python train.py --rope_fraction=1.0 --init_std_qkv=0.0232 --dataset="wikipedia_en"
Each number is 128 + 32 x the weight over its row's rms, rounded and kept within 0 to 255. Layers, rows and columns count from 0. Numbers have three digits each. The size before them is the row's rms in percent of the matrix's.

# gate: layer 9 MLP gate, 1024x256, rms 0.21, rows 446-480, columns 0-127
# up: layer 9 MLP up, 1024x256, rms 0.221, rows 446-480, columns 0-127
# down: layer 9 MLP down (transposed), 1024x256, rms 0.211, rows 446-480, columns 0-127
gate446 105:070176111118100138093138146138134150102149140118104122164191111083200116108137102136177120140114121164125095188150141148173041155123173158156162146101134080119142128093153182134110148092084056132134127092135144124094136151131061158160076114046146190167104156157135115132150144163129194140172138118123106144152078182110120120145154166147167150169162111174128141128148174085172110161181
up446 094:130155115049129167091089125163178108123154105237149133079079131106131144166162131102149101149109120195086108129097143137113070148073142166151194103113164123134098081146093103053145176135110124110202126131098141056131165170107131149176127107106119150112192180211153080084119127172207143180163106131124161143150134096094118103108133149143112165179051151157160157139129130105147176152118
down446 102:150108148113132139119178155132111147054130117103151109130127120160094136132089111144080092132149112116146111087132103042100112070098114126141145143119170126080114132128122156133116142125086142105081111124082139139131129133121216167098168112166064103135073151132083078104155110158162151110129173196093158133146066135142103067185136112135137136131114088115113101183085153078162136102119
gate447 099:123111150105193068126096118112049108141133149163129156074134112142153146084160104046096095085151080077178114113166083162218061112121153123175121146101156140117108152131158105150120095116104120083154115137203074144127146133152105143118120137132131138090136121165134086167123136125063096090131136139105158170115160149118108119071137175116113144056172144193167123111177104168158117080128
up447 092:120171086093182130094127146152142148164177109112157111123150096115158169144181144140127094157041148106101142163142148133138158146143100171130128092141145154145142127097094121170109148159128094176118204158116077089086157107159106167067115086142144117213093157176140092165137121093049115146103203142135084160173121097147106166190150089121120124109102163069074153136092120201160143145124
down447 100:136121165114146160127182151073111107086035134155140143156127188150156135137148180094098115133115170063116183120082141158031081077101139103152146113137144176143108099162119074159141108127120155137139176143019120149135091116129231098107115144116167131120120100100173107144063183131099155113119104105148140193206155109120115142153146092121161150133154238143143106095174171166178113150143
gate448 108:098199113153092120185154146127143210145171165096191169072143130060138149133177137103104149112074188171073140116141136133125133159136155073107118178110116128074109125122094087100136092154123187156133129093108126142125085146141089126085117102106157156153140124069145090150128096053094085141060132135128072156137119104117107127196145146129123137106144118129186139146129125105104177107146
up448 105:143156116156191161131139140090109166107048105160152111175148101117091120106052087176180169108094166118186098143115138167103168169115131146123127115129147145071108157171153157079108102083118123063106153120143132162145135167098142075066157091137141139154110123082044110109098133153132187117169103063121098172112205140158180119089072119108166118094016118194131143112096113150179184090115
down448 106:138139092113106104120171138144129125166093128132130181106106084117111108105100112158126136116202138170200139130133086128054150129134141191119103193107157148140122133150082149119144139170112135154124152101114059091156148123164184104102068127141183127119207142157094132112201137098140117051166085166139131088101180153105072166094096089153111092122095110103113078117144126181068121133097
gate449 096:114203177090153098158151106100151129084149093135168186113161159198101127099118162090125110155103174135151119111129145149146141080181117120149144114138120114165143104130107145120116150149119163086124215142085081133148093097113130108136124081147154063089121117090107099130103111142131101082169179128109094139168111093139149197155058145128105102009206153170103174125142128117083123067101
up449 097:105159146154141087065150109130160134126154152096105150133097113152120141163101151130165128168090121112074121135142119115105102140107144148172098143124194125132180137124179078095185090177085116123138036111106140105161087150130123062129101093133168118062180113150141136097079146110167176038093101098124101131079115094080165147155119072144144133101106162064134153120107158141090105136136
down449 088:193160163126093163095069084140119138150090114137107110155157081078150116133159104111088137100205076136159030152075142126080171126132177121131139158154173103121116100102103110075093071110134155161183095103120126072130208126145153195209155124105140157066156128116161163111108143109102103114154144147098120099123151141086123132175134122189130110119115153150133081133155067069137157097165
gate450 100:074146099144102164168144087110065101138109120162182100143117124116099158115114125116096108149122162119067179051167121136096088130159145077130114128103097095118111117119111119146130161103121142185159148066154097135172129125101117152152079150123174157128136099147144120195059140166126198086131144125146198131112114072059108124115125125114062171125160064177141139149111056142184107136120
up450 105:187058115155149142149142116143123108109110165127121157101099150091101157134177122143142092134167072133187150139178121121140110141113126114161171118079101146113117158111144163104103162193116072121173114099152086148094118129086194103149245127099143125118121141145140121125104130095078069136185144102117107104139167157147219132137086115153125114098165107178113147123118172144113110136076
down450 100:076061111109122092141142168152181112090143127189118122130141135187140162185119161112156116153103122169147116128106066121164106187103171141156169161085120125139118094104137148129111172101100155138121102187215119139147157154106167152115127080137097167104117124167117145123118129092140155131103153052109130177101186136136111109095127125133118075188107143114147135139155119075121141177131
gate451 096:127057136070115198144150096052145156076148224131132138116104073123128173114134127182099136143183103142082126178133150080177104148120191124092081107084173169107191108192107076100104155135094167089123091079181093067126111097073107154097123111095091116139123114084102111142112120106129114102104129142147104128151138135131148098125144146142101134135179146112120174144077141146171147136133
up451 095:154080135101111078202113120154173183141141204139083079121088141086174133145153116136091112058128100062162116103141182126130126152120102139082170135056161152137131113106128093124149096170101117052135146105138078099115122143089112202115139090088146156106095111108151127171078132110100124120130124150139171122123212155089110125150108148141158121102110150118158088091093111097117158149133
down451 102:118169103075162166111144188128109149087138126106190113162147104168094209144142126151163166092122154138119112104101129115105143090146144122215189114110134091135143122059056140180117146126082123159194191094073103098125082170129100131146096154120104140155147145176135169075117147139127093189132116143127148095126111123153159158125049136124111115124092109163150134120170103121134225086121
gate452 100:136108146141162117119094151102103114105152154144129167097132161140094133107148190120070162102083119071107153139138131141128112042143117081133105123100100165076147121117144078128135193103166110106105116120118138134100089134139173108066099132115125132090157172113117156153127085138160116128086111129118159164142120109126171130182124141169138178203146134115095129110189083150157186117198
up452 103:160151142121077164133127095123156119172120100205165104144154101134151091077108126073113082153132140109148078174128141135133115150139086175144162137094154228156104179091084133080087072138075069107135133136133109089180118085100097125193169096130130138069118118132097080174110125153175160123212163161141112153171108110097030194136097123112138134106126136099164091159117194106146134148102
down452 104:169065095119137119056050124129154144086125156114105103152135190139155127108141142121113109115121128084129094129120082157142147168124103070098126177147128049057116132102122110107115111118082100134092123148118065058132108095074162125165117106133127126116141097117145108175108131141164123089174133036123155080141114119180071165074085059119137096156142163147123102125135129148080142142130
gate453 100:102133106151192105050105096060121149150127120151123139078145128120125112132174093096146107091129159180100153178113140171144120165132095162111167131099165115183090138106149141097108143137168172146115169134107175111160174090171120158121119138133117122147086144163156145136078185105096085151082177157168090132142158140108111110124117158134139111162075091160122110105151078148124122143118
up453 104:188194093181093135116173104170148186144098135098171161148095151150055158133142142151138101118104113132136114136093123082092081168142196123150150091127177107089146148137108146162082160196119113114139144132052101164170097085115104149141076166144148158173094091129090098154119140091117127197163127083084115157120119149115180118143115105160131149117116135132142213166103172134149098105150
down453 105:110166093159193077174185128169101132071146140153135125143138151093129129129136108154172141158164141118135122128066114084048142176112161118085147089128126132119072148130072086166069145138143139100233156164115103094169145154146089097145085079141065143096108080133102109147169135161087141147101142184167116123075128111135164101156092123150115107164100138138120136173146113095106111164133
gate454 100:101112045147136168086122117146091197115161081155096176133126141181097134131102091107131125148169128097124152183144098093106089133095108099106134067113132122183131131146113110122081176089140114103183167124119156076198120128160177172177150115154120120145198136108109094133070106142146102096125147120133107123145096137072122160096150147102075124149113122139176102108120183142144119075153
up454 097:131164179160150103144184060114095087142094147083139115157087152050140151162139164124171145120105113115121135108115096106105152152124177144158101132134076124133052166069113123147134163204163154125080077103137080117140127061122152087185113104140130099107132087164129202114088124133220175064163139163167170144143116129172089085143110102153146144096165147134097115147126097050124115112139
down454 092:087132132167109115094168157116107158163142115125127167110119152100121162137174168110121143108096116177097172100130113078175143139143112109141142112090079200178184110103120099146144168039102152103108119092070114090165150096144152128138077082091147103107142155095137131156124147116144168090120149126126148177186102120105240179083104138158152137124135097189121097145090111149121146114158
gate455 103:133124129170099056142155191118082134154095101103139173072129119144141133101132139112113081147161124194119120175095130149127117131142163181124125096116149135131119097146139133080100117098161186130125145105200146150120114103125058141102126109106158105106111156149104135082127140108112166086091117128165132101111143099049139148118142121119132172150122146112067034083118225126124099120203
up455 104:116143125114213157185084188157099087136154100115202130135094126187169117113119092064105124109106110113157140188135182060118097079082155146078107150101139106140123179130142133161157109152160098141098143141121159133116110102126148078076073135104181178131102182092113090165156097142212147153140061107113128054147114086126169099119127110104086102173148109092120112150069166105092174082116
down455 099:149049102122088164154150056194095139080143086138137188132125122182131108151157124122117129155117084143096168089132116137154107103103145105132074156075117113121067134062132154172182164122113177147157117021118166140132083128117127179108127129111169088124100160176093166081151107124102129145091161141105100165191127217145093144161094163151155105086149135111109118113159102107134139140117
gate456 108:099177154112117178128176111169139155153125142150142129065108119113129135107175101146085161143138114147133104129186120180168112124115035135057126104114061140054127114101147080177139096131126153146150088144171137040155144105116144158092152163160154113098107116081131143138122125114145144106094186068127121046090141158093104167133110094056122184124170123093103198105114069152112189122164
up456 103:106102148103155122108170146126167120129121127140124100133117152162090123110107150121151127161057147184148109138124118161160122195155124114145186117168167113156103136193077116130094055099132173194161142167190132104053120209208094077137151107103168159150133102169151131076118133145111098119111107120125086125078139158110180131154122126117149083120122140110202091114182156124083091076122
down456 103:128094111080115149086109118127143161122110121105129083160163099166052132140171147031124119107148156163092149115163152092171118105107112095139158166143127135168084088128071189136150088089170127136125121112073150115113142070149112119136068163096120122124116134140131132119077116165162137144221138158155059133122189078183150097175141144104141137161140133092151065092092159185118161125107
gate457 095:104234106177108082110135115143141122174133144106127123117075147066115124127186090145152139153149117167130139138124135042117063111145077126107153120184127146124136121138139119147166103161110148152120128152081145171150118067143148130090112178075144128099046120198082137165119120144131055080108138099152136168111114153096142114132101168136079128081152136157156121089131128161101159110127
up457 096:142162142161180125047097100175106098103163111148090195066141175111145107111094141113117107093191153168105105141151100182088134132170109115136139156116166139137098107121087166100064204129135097093085129140109170125136093117141148097093132138125115178097165110101082139092170131140146122143060118096158160110078161054181110167147097137135062113135134127115092139152095116103081154068076
down457 091:169078145058050128134182164104158200140079106153095106126159106106204100141149144085111107113121155071128079111162108103165174112108112134168059183083091117140092197152109169137106048146124133132217090133197094134121134106135123136108114097139100092149175159104162113099092074138120149146157139122128174129158152138117109133116164081136157177148125135131135092165142126126165108131182
gate458 096:148154106166102136076162113142147113105138142146112101115105175119119095111098184093118135153179136115067128129177149167179160095134118051108136164054160106103111118111136086110152141132196099113112149120147149100159116172103067064148135073127141152095140106088164144156137193143081163159128133123073103178116125196141122146088040079157111123151096114114099131105084132122103139089149
up458 096:158128105138159183154150156101143140143148045081145119114170137125165145127187143137152080152092120163151119150125148134098152180167097172134185172129156143139118123148119180130132124149206115166106135135113072133051079144112085147138149103090092110092109115080090096169127141138105093108145116161159123228143146153131116156102147080157149097147125143100101149119100142148116100081110
down458 096:077189068112122102181118145124085129177134095132165107162111108180147130118106107093152157138150079163122142106141142166164073137137167089148140099175133107140086144149126098148174134144144094090165087175141148114157130130072193123117100125110148148126118110157168061112069194105151123167092160146099138133135203063165129098164056072107080155136167120167111100153131146098086113128143
gate459 094:116127091114069147128075116112168100122172086074144124180152128204105128067123170157066127113093163129121211112128103136141110084086145095118155137152110146088071100109153140080153119131062148147149150069090137094112125099102079118180191141128161124164142160135185174184061199083154131076105078115130102149134121049096125135116080188099163140110131110106180129161139136089119125121147
up459 095:081173200119135098132163156085078131132189085112152139173168074092129087176137100156166155149113115067118124130105095150143136121119114152112125102089141153059150138101111111104134096048189161179131147193142144178121105129080084090123087153130134209106099196094076088140168140126073102094125131133093141147134119118115138104118110131168139134074122162148141140099125136096185225070124
down459 098:153093089124118090119109109110134129159107092122094143063123155068130097132176130153119093100101155104051111134120145134067128134162172114176142097067117118165041119116169155114135158081141140107155132115140189123152105105134142093112185156106143153185165143094188152204167140141116117143080083121173102074126140151143149158118145132116023124132161122146144136093111133188130074117152
gate460 093:143118127085096128116116132125193119126132131105071129157138136128136156094201143118142106141158183083169158141168086116125127092124119185117132106144144071186087144131139097118145056174134137142174130147121130135113096135070118221134110127104121124116106176097095095125139108143105114111134094106158130139147160130172082133156168098088158194158153061112135161106112117089159115104154
up460 096:132128143133144159072144137106115104125132165169089116153112134162120101173119210129098152144196153120091143137117086148137083116142057104140124143113097127137131127162119115131115109132094119080107133099110155157113126195121053151088095091117073123160103103167027082160159154137179137119094119111124113122155144236158147171110091140107091119089158188124158125115056138166130093143126
down460 096:064125103096108135105145121130151122129129077130147146053099111115102156131127122116140135131094117050139144108111143091153115148133128118105135114097126037102138169050120130109111135089102146254163124156130083128080090072067179139201118091069157164139068102111143094156091117130156111058125155122113108115149131112112166126128163163112093171094095107147149107080158093126127145136155
gate461 099:106165113136102122043182115146158099097178165134104142109143083154124134125110153134125187152152113121115091137141172109139121127068110160141145122156097133063134131130162186113143091167136093145168149156108121153081084109172142146150095088080167118121078183162130165122103101147115122109095076190173164119079133140162102077074077125077144137118012170104129125144149092095134088121183
up461 102:115095102139167126140191110186118057104117096097118121110094092182170093133194134159108144149118113155089086074142093110075144099134105155083126148146132124156087065146152167169039093128130098122067113196185165113158175165187166165194063167073133133133142174135166127133139134129123137148174084127107076111108128136163069124115136105170055166097116210118073135082094152107147190146194
down461 101:156153045134124131170045121107076066106070119126190113152130160185064163162124148109111143114124132157182124120108084160121187151102102119133140204106124130134088149125100092133185165168143148150109115176109127151112131143090160065142129150093160140092130124131133171085182148101134127128089181104145140159111116103154112089128048140117090093165136097103116152062100079066096134062170
gate462 107:081170113156122165158098182098131127116114162127107155154077093121092078110125137161156132198116182114134126122209153082061117111149182114148111143093173116144111126074086091135134147118122102109146151122146140146169076127117154120199093182141115145129144191171145135129090114096093054138062159108170060119134148172127205191112120106112143117110104140142130157148124118117004099171151
up462 105:099108097113142079132115159095163108102155103105134127067047098178153146105101111118092085118094122181148133092145085166110124152099116129150154154134166097132096086214199123085126045172154119076160132116132124131168115100131133127114090118103101160162126134172165141131105190069114094213127115122098126142107145167101174169159121110089093123102101146102132166128102195122104053062118
down462 102:148123118090144120128136094105130112178147108115101073194103179090123124160127179113098068092152149089123152120159128205096109162116134116140081091191173090174162167100179154135123137126103102110103127117189133111129106144133131149056183119127082109139094112141098112122074123125086105151142176188165083135180138116126136111104060157137126088118081069148088177068173109047126141123108
gate463 091:066162109117144136147091139108108142132081156107127091088183155114114096139136107074125110138108082138110093152179083144086140157076085104124138119094114130166162139151099174117112146102142094117149131161164132088096154176065098144146129145120167143149118138147172094096086129119131083113125143167098125097090155157150131176127147119116135121140079146030099172172159114196122085143139
up463 099:108111119178125134119139121146094119125115155167119137121125137069144179145078159072078129130143133112153069112078085140061063122146130100113116126121146153184130111102126107127113129130127163102114117158097127178168096131074081117155120121155189114118055155066139116120106154118138121140108053151129148139109143107193065126088104133145082099123132119154132124085161118115142110142092
down463 093:201111138126077119108109106145137115115142118122132103106098073108145119110093135183175110125120137137100147098104146140128090159134106080141114104192146089088076109131117094143194128159117167131170101126164119222171175100139198164149124139115147102155097089121110165096086125042052136152128191139103052158143149098161134100175142172120176133155135154065174104112094196120109092106152
gate464 092:133121092120145070072126170112157116097188117113103092100169069149142158141130108180094072156085152198103082144140109099133111156089159097195126098120166169126108090099078154145184169161107089067153131110146190139142139133105143131139131127112097154126158123144183167132063088140104170145126131114084114162129110121058090116138091117126125153059127122104148078192115194103124088070102
up464 094:112101094077151154135135161126205164146076170074141101103169136135167052131113101095151137102141096138112119162144137156138168127157062136145127173120143150191162092130215129120123132134098140124155172147143125086139063106094115138163106130100134160133099113140111051143131133122179132153109156107132169100140167120123055083127132157088142140179079127129105173081091103153052172147155
down464 099:109121120129184105125124155099147133095133154125161232060182163115129104139091119128145159084183102121150121150162114117116124141147099093166116095137114144224128099176097141131143137152124093066156112180085117112091138138140125130111127149109185113072227123171072088120071114148136137121096126150114154130154155136084119101122147135154064106128137165109150138178180195136086079131143
gate465 097:129122152137104093125134153119147147076091181106110095124110129164121163149188085117090138108156097104129143161173135151156106106115169137121159142162148129121143162107127136085092162149141123095111135139109100069104119129118158122116120137184176070106126110106131072156122107192155178097110102062108111163108179160109071140103180102109129129111109166147142175080160139138134101109114
up465 098:132150170164023114167129100115167100137119111128112141147055139188138091147153089088138084115107169146133152144186172174146172125155144081049133103141174148126106139118116112108109132101133123181093129119098163150136118175165154090109037242124150136087147183128117155099180142118130202139162114135190137117123141118128135069133133120164180099082117113110132103138109101116108127115124
down465 100:179150099101168162151189104186129139115096061098090133157135147146160135117000138114114190123102116134129141128084088132085106094137114115123118090112122096127079138143204141136203081041156169165113121127151145128129159109118124095106175042100144113100123131160139101075106068138172151143088168111136080079137119148156128107101059104154135182106158182118132160186116107140102104136174
gate466 096:122096054126170142192175109107156092174160148145134103091132139105124129116105101120075141163165157143127099136101154081113140108112100066131084177177150077123139127127159079122087184122122137102134060088110202112172116163079172127154177147146142109156132115104149158132096154110108107125182136170083086177115136104181082099084133134111086088122114136148112076135158085171075182189130
up466 097:137155162149097132095118121106144145182157076130135136115173122151159090111118189152125135135137072115087066103091066089128177125127136109107033116154085161113106122118104097072156125217122192169121104122144113082138123123101175111128151127130140140175153150150057128139131147099078136071178128185116135145186116125173133173138090097086161039092147055126149127093173086125094119079147
down466 098:099071146133102091101184103124131130138099140119107136070096101126151166130110112112108033149104088117118189127106128145143094094190085105102161143173091129110136132142068059105125133075137113133106091099114152093157181094168093107147081177128141106149121163072134128176101137109135106139113107126089074122161123087142168089081113118158041131161102134118144106155089111133091141123058
gate467 096:123192134136106174133113132053122130084160173032139101133079163103083133009182161156073095115130125041144129124157170151133114123120077168182142166134103150171190104075150171102112068129068155082155141141119078085144152104140103130116124146150110121039168117117094151123119099082080099113118099101136104128186152161126136175118114097073108098141153088103108121138096089119151154132130
up467 101:132095156059166130125125153132134109101148194138118134079141162139098173097145151113141067125126144168144186129069098133056129117096139133105123160163116155079130158114157109149157125129076141148105112167164124165092125133141113062078147118123129147108160161135043148185159155101132072134159136119169166147159054187042183107117132030142104114159122103149121143161147117097110163077142
down467 096:098114146122093103140104133107129191118133109164084157163150133088128089075119129160033137155085121104111134136188133101125157124071117110113162145160111149080185158045173124168151167157129121132130124144093128088136147108089132116171079181109142104119157105143122112112139151168090095107129096096099137185147171095095098083127141127184103112161155147115157131095164123141094180158156
gate468 097:080169155102159154125157150103102134124140140129100040118110092103118109132203171150094178125119150168155102114190113190090119178100079087151145140134169173155187114155079196075123107134132134128067142167162138124119120055094119142105119167134172114109128115158129082095132108157129136131138146136120146142129115133108132103125080117134138088097173196100159116174158119143125119150142
up468 096:086139109098112109077195162157139099125118130181119094147178127081128172147151162168143138084161152122119092189067095209137104122132140116137090131220145122154166110153147161146110162170150183126068129158153165152136115114113097150114160077102160163194138143154173115165149093138137158140117122109121140154152089190130125207128142136075084132132145113149075112132091126048172137158079
down468 096:114171103204177091134129118175130255147181098137184146124093130198177163102101151121088133152111145068179180181101136102125149126131055117121136165204091099094106146164100079140074105173027158173115142116158116137119115138152120132139089079109089124111161071154115131157124118113125147085123191115155168167119103097137107094161154117160127161083121160115115089079180175106109139120161
gate469 097:089095182152135150103133141154073117171155112127096163100109149045121099086192097098119140093117130149120057072119126174104068157156117194115055093163101102119130096114184176155116105058116118180153138158182123069154108177120114163118120096119075144105131117106179095084138116102105155125113172065152129102115163130112143088138137142107171132136145189123118154078103117103082165143142
up469 097:151117126150138138075124148157086175152091107118148086177079153172119105107129112097090055155105137096060097154150164067141152151038096116189087114118113155163161141121132116116129115158149145155154118183125144099088157125133123153160095176140103150173154098114139128073115137107072072099105159109142177105082147116160166126142105134125179093078062136132151166111084214134127178159045
down469 098:102146135099162135134126105076168121134103117102121118099148131082126166073108070086158145076143141156127186110062168138212057088147143138115155110129109151137187172115112103123145204150165124138058127121095177117181173108088123106122176088070103153090131099132160116080192178073101092136133109110122113182144144159102113068116185119119120125199208108119142129152176123127116137129110
gate470 105:104112138135139063109151103194160101162115132167154118103148116107092186159136132086146132201111145126101164135076143153175128104087172099152130110127123091162171136147125178181127103149131109106070137170124137078100097140127112219123134114087093135132132076115105154143129178115150143132098133160059155160157100151118104072137104110098137194142171129112162144123129122097113124105101
up470 103:137185113133179138129128073080144133133185079133107087183111127094093086154127086138065135108094148146104117114137133149177138137149183106137166119125112136139091177082158125113148070189070111139136148112157091148177077156134105130090125052102201110167162073086094105112136125100137151103150051102160197148141111139179135139135138157135128109153097151179165076100084154128110149119151
down470 100:072097085144142131117175091156098132154136082166141103037133144128095073149141216129143134065161169161127154173130129120137179130092153108056090124076105112116115127138155148070111135140153084152109137104109122175178082132114138124141124119114161070193188124084141128086194100142158152128131140164164169107149143192144183142125180088141181120123090187109090107112109159124134110136147
gate471 099:136121158097139142098157164116147103110191153174138156175108148121173139120150118135115095117169111167083148146121132113126117092155210134172108150168124095044120095155133167053201065109149139140054115167129103136133067152084104147169123108168159135160165096065152125123134097213122161109142107154149125093110114080126112093147110190117121103152182120127094101172195145133100128141093
up471 098:094104138088177108237172111114187127051170117146122138192137125166083164136128116137155175117133151117162144181156152095158138136155141086128101070111148140123160172127116177135162105148160091129132173105094143149066109089064155097210210074176163103153171120085135158163174144137089116161167107168119170102115126117155137123122098172139096150149115149136142093113161034113122128128172
down471 098:123122160129119125158136158095040174145096145100126160099097150107172128100131129175117078137142148082157088110101105149169145138086108105109179151121094145124122156139153095132103110116121140135099124130137111102102040156080079170125183158189123067169147101139118092120132095104090122063156092151145194148138103177125104112067103114118144147171092085104128086163165112105137110126071
gate472 092:113114138108129136146131120134153131055159134150109114186133142146146174128179147164062152116105153111135130085149083073129164138124162117189126140152149155087147107133105154148124104116153153153102088126154120143144062104187161133100141119089155123101115110156143093184114037190091158113112154133223055143124159111109110168095138162115150124155119132135101150145145123127192088140099
up472 096:180150172132113168092159100136132141059119104122081139143081087089105161133128099153169119184127102126111111130161103119097105104182147118173148142090081176141095141120145126090120150146152136120142123082097173067121085089151089147126168142136121101139127122203111115159121135140110119150108076122163120135115163137140120076116121128123184128105123147133158137189131127102148091083141
down472 104:150113098123134108171131098070091170114134146157126150150154137252101154176139149162095110090170087123151105104119101070092162151078127105128120172090140083169109109132091076110108115152112116112108202116118104096111068206182151119125137108102032172125088134148151155066048114121130184120059062146075201094106139129129084148144121183159057129060077097117137120093078103118168159152144
gate473 102:099102134117146109102136173152183095129144138084201102129105140163118120114074151133127132063135142140151190136057093148104147130067126105101113202154146145162212166106133092088104133162148093145107074158155109125123128119190132159191118166084143165155099163110082169141168108101147108168110090137169119145132152102153126072125102103116171176109115148119091149146095159168161146115150
up473 109:106128152112075116141173084140112067149142121156159126105126148142106157145045097121108128137178188091203088103179122146069175145131161134121117127128242109130135162185130117124117092109141084093155162099120137106105196088124073102134132082088137125060155086107135116131167110182120204138114108141167106097137079131125162163135169091157173113133142121155142123119142160098152126088122
down473 107:165092162137134097124209104071120132145145127124099141197152072075097121084122106199128130061122177170092103157178100152126095084119147115127127140142068134096107147132156107142140166088084088141133129114137118142170132174127189116167119140145113135112090118101151167186124132106126111159098181149128143086127145103108181109119165146164111147151074128120099112126191090102148155116097
gate474 094:159144089080195109151146157105126134099117069110097148156197105146080105171114170103152135121133135187142181125130119069172149111209193156160150134148058083126187175124115124148140136156086133159098108163149104162167115120151135115106095068161151114128106147173120150148144125074142110152179131166103119130109133115113112189136069091148168122165116134118096142111118112141126147097164
up474 090:192070131145159144195114090172142133100125152105100122135139111161174085107097156116092094114146084123178213112105147124123147103152148105136123071126157162165086189161105124110117136074105136120135104131135173127153118141140158137080161146094119132179168149106120118173120061136197119159133149106143154122054062138120149135202102093130139169113166152089134156158201077162137138145113
down474 084:131147170043106161135088102161173145147151136120130116154093083129133137117141106106133138088141145150103140158179103047141178129113112112168129119122094151107119133115120089122126160086119106114117142149106190096169137134160161122146118097165162140123148132138081128111167098097150155119125094147081169131166092133124143142161140139147151094108099150118125143135172126169122192149114
gate475 095:132115141083144142108144096106154108094103167172112138158159066200142157114162185125144124132138097147133131202178142120157135111111181107111162138096127161092116205085094154063079191155091114121162101101110120124138123145161119135109104142150097101112111121130105134136085094152162104077146114100174099165129138071135128136123146125122104158093130124114185125106066143117167158173192
up475 099:168169114119128167093110116118191124114186077089140143115130112108108079125179131122145132109118062109190081151142095147138185103172116114095119163181108142137106179106160155159158075122103098119109086105134100100119116126131123119128125119144090165123065087132100138095150152134153077177149146117125100071101067140128154151147122102123154161108134116131126132093155111123039177187109
down475 095:143111184164126111136125140130118114163183125097101150167066122098146154156080125143145167141129098105112147120105079112109144193110163108067126142129079113097098105188132154127164119133143113127091148127137132137093136120110167129165191094095096138162173087139090093085130156088075120121166146118096111127094179128107152098158162143124149066192089147141100104156114138207124121140124
gate476 102:111130153076099109183144102102127058108148127063124160117092144160132125166124178145090189105157121161135086122084090146121159140150083087153143137162093133130133127160118128163199103140141088221136110081122130115047149077106136196158134077116130137115146162150164142166109068187104139134103148154129173095135190129093086099088123156094127157122102108159127106161184101166092167077133
up476 104:110177196173145126070146139114129121059106162098130112165099156129112102070113116104138135139099203195158112167111139141119161153077129133132131108145140151139153131127098128168125153134129166089148152102096151121122143123094105148191187132169061095169106109138123093168149098130154109086154123171046105176127158137195155163066152169138151100136163124159146147150141077133126141089121
down476 098:123128098109135144177094115165099138110111106077161099137122086155064156077150149127107161151136157111136110124069196124102079113137079137097132125168172100136130127082192169163156109122102151096106134161131149137155155079079145105131152121084158083126102154112106144138114155136157136027081150133134138051122088081105128133088148130090019092147109165149128172144104118143111151167106
gate477 103:069168081128167064098109165120146153148198167123125090097170144136131102110102091116105089109112152101141072162102133094066154138129083104156145125114066135173139141145119112126081115135106074161128138110104191202090101115069122106168178153107141179173144096143104177126149154140116112167058131155078135124141106110126066124168114108129161091197160124207166160139113125151180154148152
up477 107:137096088120163091105071140111102076145178135109133166087132120149092112103193133141114178122134137138127114155144138138141128116140109133104143172197092142134155133078085127164183094160082201128079171102108161164067123115103144081191101197123104102114179130093119097138110172136076134187068175102130100150124185095111107123191122050134109102132122129106125151155119121178167112144140
down477 097:132091109101108099099117121067109124077171156073129108150101123147130114142082081128191137077107182088171144156107120154144116103100163103073162127206131097088164162092148129182143091154184147116070157143159120149104113136131167106078155154128156149126161220127130158144105172079075068137095172107154073128122124116145159156167125106118177146119100111117131099173109106167155127121151
gate478 101:107126084116170150162159129146120104159172025110105152124093184124147106140111092128072108164133174071141099170087148139164186086118153130076146151110118108090126055175150122085140127118122042142137121047161202094043130128158105128119161113093175133114119117141147147084120090138123114185188155123139114156147109158127117118140132174070156144139173139165139147095121158075146161151131
up478 101:175085107141158126083101142094103127067059112130187109183139090142171058134107103074131161152120106086138113119124190102106147146158092156137144100144111163119096106109160089136157129073117167169117157174094154109143078097143167119094137138128122105143186134091111097061135097138184192130166147133114194122080043131147128131102140143166154171072112151103161162118105064114127130171155
down478 102:167135144203106097168114168123153077082120073147150161189136094140136119105176218123082136156133152137172145153102107141132171132162151133118120175162126094106096101118128141097070092140091142190096122077172098102132157152069169125172073121141132102087129152080124127118129090136104086102183181109134150086112182093114104074167112151082102139129124176136165120147095184163168109189134
gate479 104:140111111124138189125140128188105122157132183143179127132149143127127131135162132124097140115091100159148120153125108168186102089138181166086163111089127131114198086136135059154138071111152125107140125095173170090081129147074062176107081190109169118093142122117123196148175162156136112118122124125138175107118123116137151139183137131134116122129175148104114095144089120070111102146079
up479 108:078167096093154115065136156162153152108135137148120103129123111041131143074094146155068122102129179169187086128109197136159136117107138106159159101133132119142129119161178081149134058123142129100138151147176190109110071186165120173165145177094149180146127119125119142153104137112130118147110145189132106130092078130150148063091146107078083109137115096120166077092162184132065085118096
down479 108:064148099137114107157126124188145149163142141147118106111112160149120141082154097137080075148077076057139075136149100113089122139124162160157089063145121120141126119132145079141116089185175164084105140145089118133133101143101109147108090109177128139149198096096069087166133170112103132142168167127083130134061176141177122105193099160150122186163213134126109094137125103074112143084060
gate480 096:108078130166106125108143155156101094140146136155114123051176071142094097147168095127111103183135163055093123168105093115124129095083095134119133094127179127146110134166084166116185174099099101064133157129090142163181123110119166102102151119131126131053185132124073083100140136178067124114099066146124121133185097163148136171127096048129167204183133139175158149143091119134124185125166
up480 095:096159193153108109096085117052082148122141140119152131152124158113141187067136156159143131109174127131158122186090108178172081187108148066136180160121092137173057127093072021167112126131078130086111139157156138154137147161137150223115157181146084162172103043145065133097145167113126141095095164065113097136109139133143095126097112091132132113119130127085148111114165120103119109118160
down480 099:139105105090155104160179076189187153077158072153173136174145121113112167100119069120135135176071139136129144111148132132166188067110154133134141086152057152125114141176142172111095066059145134161183138093072122124121160173112132155084118182145101188123098168163145116139081159091167138139120105129114087129146148148103093162106145078093169095107092152165090180194122110082064104059120